{"n_layer": 12, "d_model": 64, "n_head": 4, "n_kv_head": 4, "head_dim": 32, "d_mlp": 256, "vocab_size": 1161, "activation": "gelu", "norm": "layernorm", "norm_place": "pre", "norm_eps": 1e-06, "positions": "rope", "rope_base": 10000.0, "rope_fraction": 0.25, "qk_norm": false, "attn_scale": 0.177, "bias": "all", "tie_embeddings": false, "parallel_block": true, "extras": ["capped logits"], "init": "orth", "init_std_qkv": 0.0809, "init_std_o": 0.0117, "init_std_up": 0.0809, "init_std_down": 0.00825, "optimizer": "muon_variant", "lr": 0.00281, "lr_mult_o": 1.17, "lr_head": 0.00543, "grad_clip": 1.0, "warmup_steps": 200, "schedule": "cos", "final_lr_fraction": 0.0, "batch_tokens": 16384, "seq_len": 512, "doc_mask": true, "train_tokens": 112300000, "steps": 6855, "dataset": "wikipedia_en"}
Each number is 50 + 10 x the weight over its row's rms, rounded and kept within 0 to 99. Layers, rows and columns count from 0. The size before them is the row's rms in percent of the matrix's.

# layer 5 attention query, 128x64, rms 0.115, rows 100-121, columns 0-63
084:60 40 62 41 49 46 57 31 61 50 56 33 52 47 56 57 47 35 44 76 58 43 53 60 61 79 34 57 52 54 57 53 58 55 48 47 55 66 48 49 44 30 47 31 56 59 54 55 50 48 51 59 47 54 71 38 65 45 52 57 52 49 38 46
093:62 56 59 34 44 25 59 62 43 61 45 45 51 49 51 43 48 50 34 67 64 38 42 53 41 47 34 40 63 57 69 52 58 46 54 56 46 57 53 60 58 47 43 44 77 33 52 57 54 46 48 52 50 62 52 57 35 55 41 72 43 56 45 47
086:43 56 33 41 47 40 37 47 39 55 45 71 53 61 46 58 53 56 43 64 45 51 54 59 50 31 39 53 55 81 64 43 44 54 63 54 39 41 46 53 50 45 47 44 31 35 33 46 49 45 51 58 58 69 47 51 47 51 39 43 31 65 54 43
086:62 59 58 72 48 46 35 50 49 42 56 38 53 62 47 55 45 38 39 44 50 33 37 58 55 64 25 49 45 74 53 59 33 48 32 49 67 50 47 51 41 59 50 45 42 44 54 33 42 36 40 50 42 43 52 56 59 40 41 44 55 58 53 61
102:33 70 61 54 54 49 51 50 41 48 38 46 35 34 51 51 48 58 48 75 60 56 44 50 52 50 70 60 44 43 54 38 64 40 44 56 54 60 53 52 52 41 45 51 73 57 37 30 58 53 62 52 36 45 49 48 58 39 55 57 25 47 51 63
100:50 44 54 53 52 40 51 34 41 42 55 63 63 18 49 40 34 48 46 52 56 51 29 49 63 53 40 64 57 62 56 55 48 68 54 56 51 57 36 59 50 51 47 48 55 38 57 58 68 51 52 39 42 37 67 53 36 31 55 58 56 51 60 60
109:37 67 55 57 42 40 35 57 55 38 50 55 49 46 52 44 55 51 55 59 39 55 42 43 60 40 65 47 51 55 25 52 55 54 54 78 73 56 62 43 64 60 65 42 62 53 49 49 36 55 49 43 50 39 39 37 50 52 34 45 59 40 42 63
099:49 54 51 36 55 48 48 54 41 55 58 39 53 55 45 43 54 30 57 54 47 50 53 40 56 31 59 62 53 36 49 61 41 54 60 51 33 40 72 28 63 48 48 38 44 52 47 55 49 40 35 47 50 68 38 60 39 71 40 65 44 34 60 55
094:48 39 48 35 54 35 53 39 42 55 28 43 38 51 57 40 39 44 35 67 58 46 47 60 45 35 48 47 31 59 53 58 51 65 50 45 53 60 66 52 40 64 32 62 44 53 65 54 42 31 42 52 54 64 63 41 45 54 39 50 39 62 46 60
093:55 53 40 49 49 70 50 87 40 50 42 49 55 59 40 62 55 38 51 57 44 45 65 55 42 59 71 52 51 57 41 36 61 52 54 62 42 46 45 62 35 42 51 50 55 47 44 28 59 49 58 34 64 44 47 59 52 56 38 46 65 52 56 45
097:51 60 30 59 54 62 51 47 48 48 37 43 73 62 48 48 78 66 64 58 40 40 60 57 61 44 48 45 46 30 41 52 59 56 56 44 54 50 63 35 52 62 45 41 38 50 50 51 40 31 43 44 42 56 49 49 59 51 71 53 60 55 43 41
105:52 62 39 41 43 38 60 29 51 64 46 51 65 42 47 42 37 46 60 48 62 51 49 32 53 62 43 65 48 44 65 61 51 39 49 37 48 31 31 56 51 64 63 48 72 45 39 56 50 63 45 50 48 65 64 62 45 38 54 53 43 55 58 42
102:20 49 49 41 64 46 45 41 39 27 47 50 31 47 50 46 48 72 46 60 52 45 56 60 50 42 52 50 56 48 40 54 59 53 53 29 53 59 50 44 46 58 66 42 61 61 52 39 75 44 69 57 52 38 53 50 59 37 53 55 38 47 53 53
094:33 48 59 53 44 64 53 55 54 57 33 39 49 76 60 44 48 64 69 53 57 51 38 46 45 63 55 33 62 49 24 43 52 40 57 55 48 55 61 40 55 50 50 37 45 34 35 59 42 59 45 56 40 39 47 48 54 53 44 49 55 48 73 50
094:35 53 50 55 39 70 61 56 54 75 48 49 35 37 62 47 37 49 51 49 51 65 39 39 50 46 65 49 62 47 43 55 56 53 55 44 27 57 31 52 50 63 57 39 56 43 38 52 51 48 47 51 53 57 63 61 68 42 58 76 56 54 49 46
099:34 62 69 37 48 32 64 44 57 56 49 42 51 50 63 36 40 31 45 56 68 48 44 63 53 47 42 47 34 50 43 45 58 42 56 61 50 49 55 43 51 46 36 60 53 29 31 51 57 52 48 63 62 39 55 66 60 63 51 64 47 56 59 58
104:36 52 52 45 68 51 54 34 54 60 56 63 50 36 32 48 42 58 56 32 52 39 30 61 38 43 49 52 43 57 51 48 49 33 29 38 53 52 48 56 39 54 60 47 61 45 30 43 47 53 43 47 68 46 54 31 56 34 45 66 55 55 61 49
095:36 52 75 61 41 40 55 42 58 43 56 60 54 43 62 60 37 56 44 38 31 54 54 45 62 56 56 57 29 58 45 50 56 32 57 46 66 56 56 55 51 56 51 58 46 47 41 36 43 53 55 42 60 28 54 51 55 53 47 34 69 34 61 49
087:49 54 52 38 44 43 45 42 50 50 66 45 55 69 49 57 71 58 43 52 35 64 55 59 47 56 45 42 45 39 39 57 34 36 41 74 73 37 52 44 53 44 39 53 63 58 50 40 60 50 53 57 55 40 49 48 49 62 56 27 37 63 55 45
100:41 50 70 68 58 56 40 49 75 44 47 44 54 44 64 48 22 44 75 38 55 57 35 54 46 56 49 53 51 46 45 47 59 42 54 39 41 55 46 39 48 55 61 56 54 57 49 43 35 60 54 55 66 39 55 30 56 50 53 42 45 40 56 41
111:71 52 46 54 57 47 40 44 37 39 49 61 50 67 38 51 36 54 36 69 42 45 53 49 47 49 43 53 56 52 46 47 52 45 65 55 54 65 52 50 71 68 38 30 32 48 44 57 62 39 44 39 63 51 53 41 42 40 48 33 35 66 44 48
089:54 36 54 50 30 49 56 74 46 63 50 52 51 58 52 62 46 35 43 61 47 47 59 61 40 56 33 38 59 55 63 43 64 42 53 76 55 58 54 51 57 21 39 47 43 67 47 52 51 52 57 47 56 52 61 56 60 40 60 48 55 49 43 38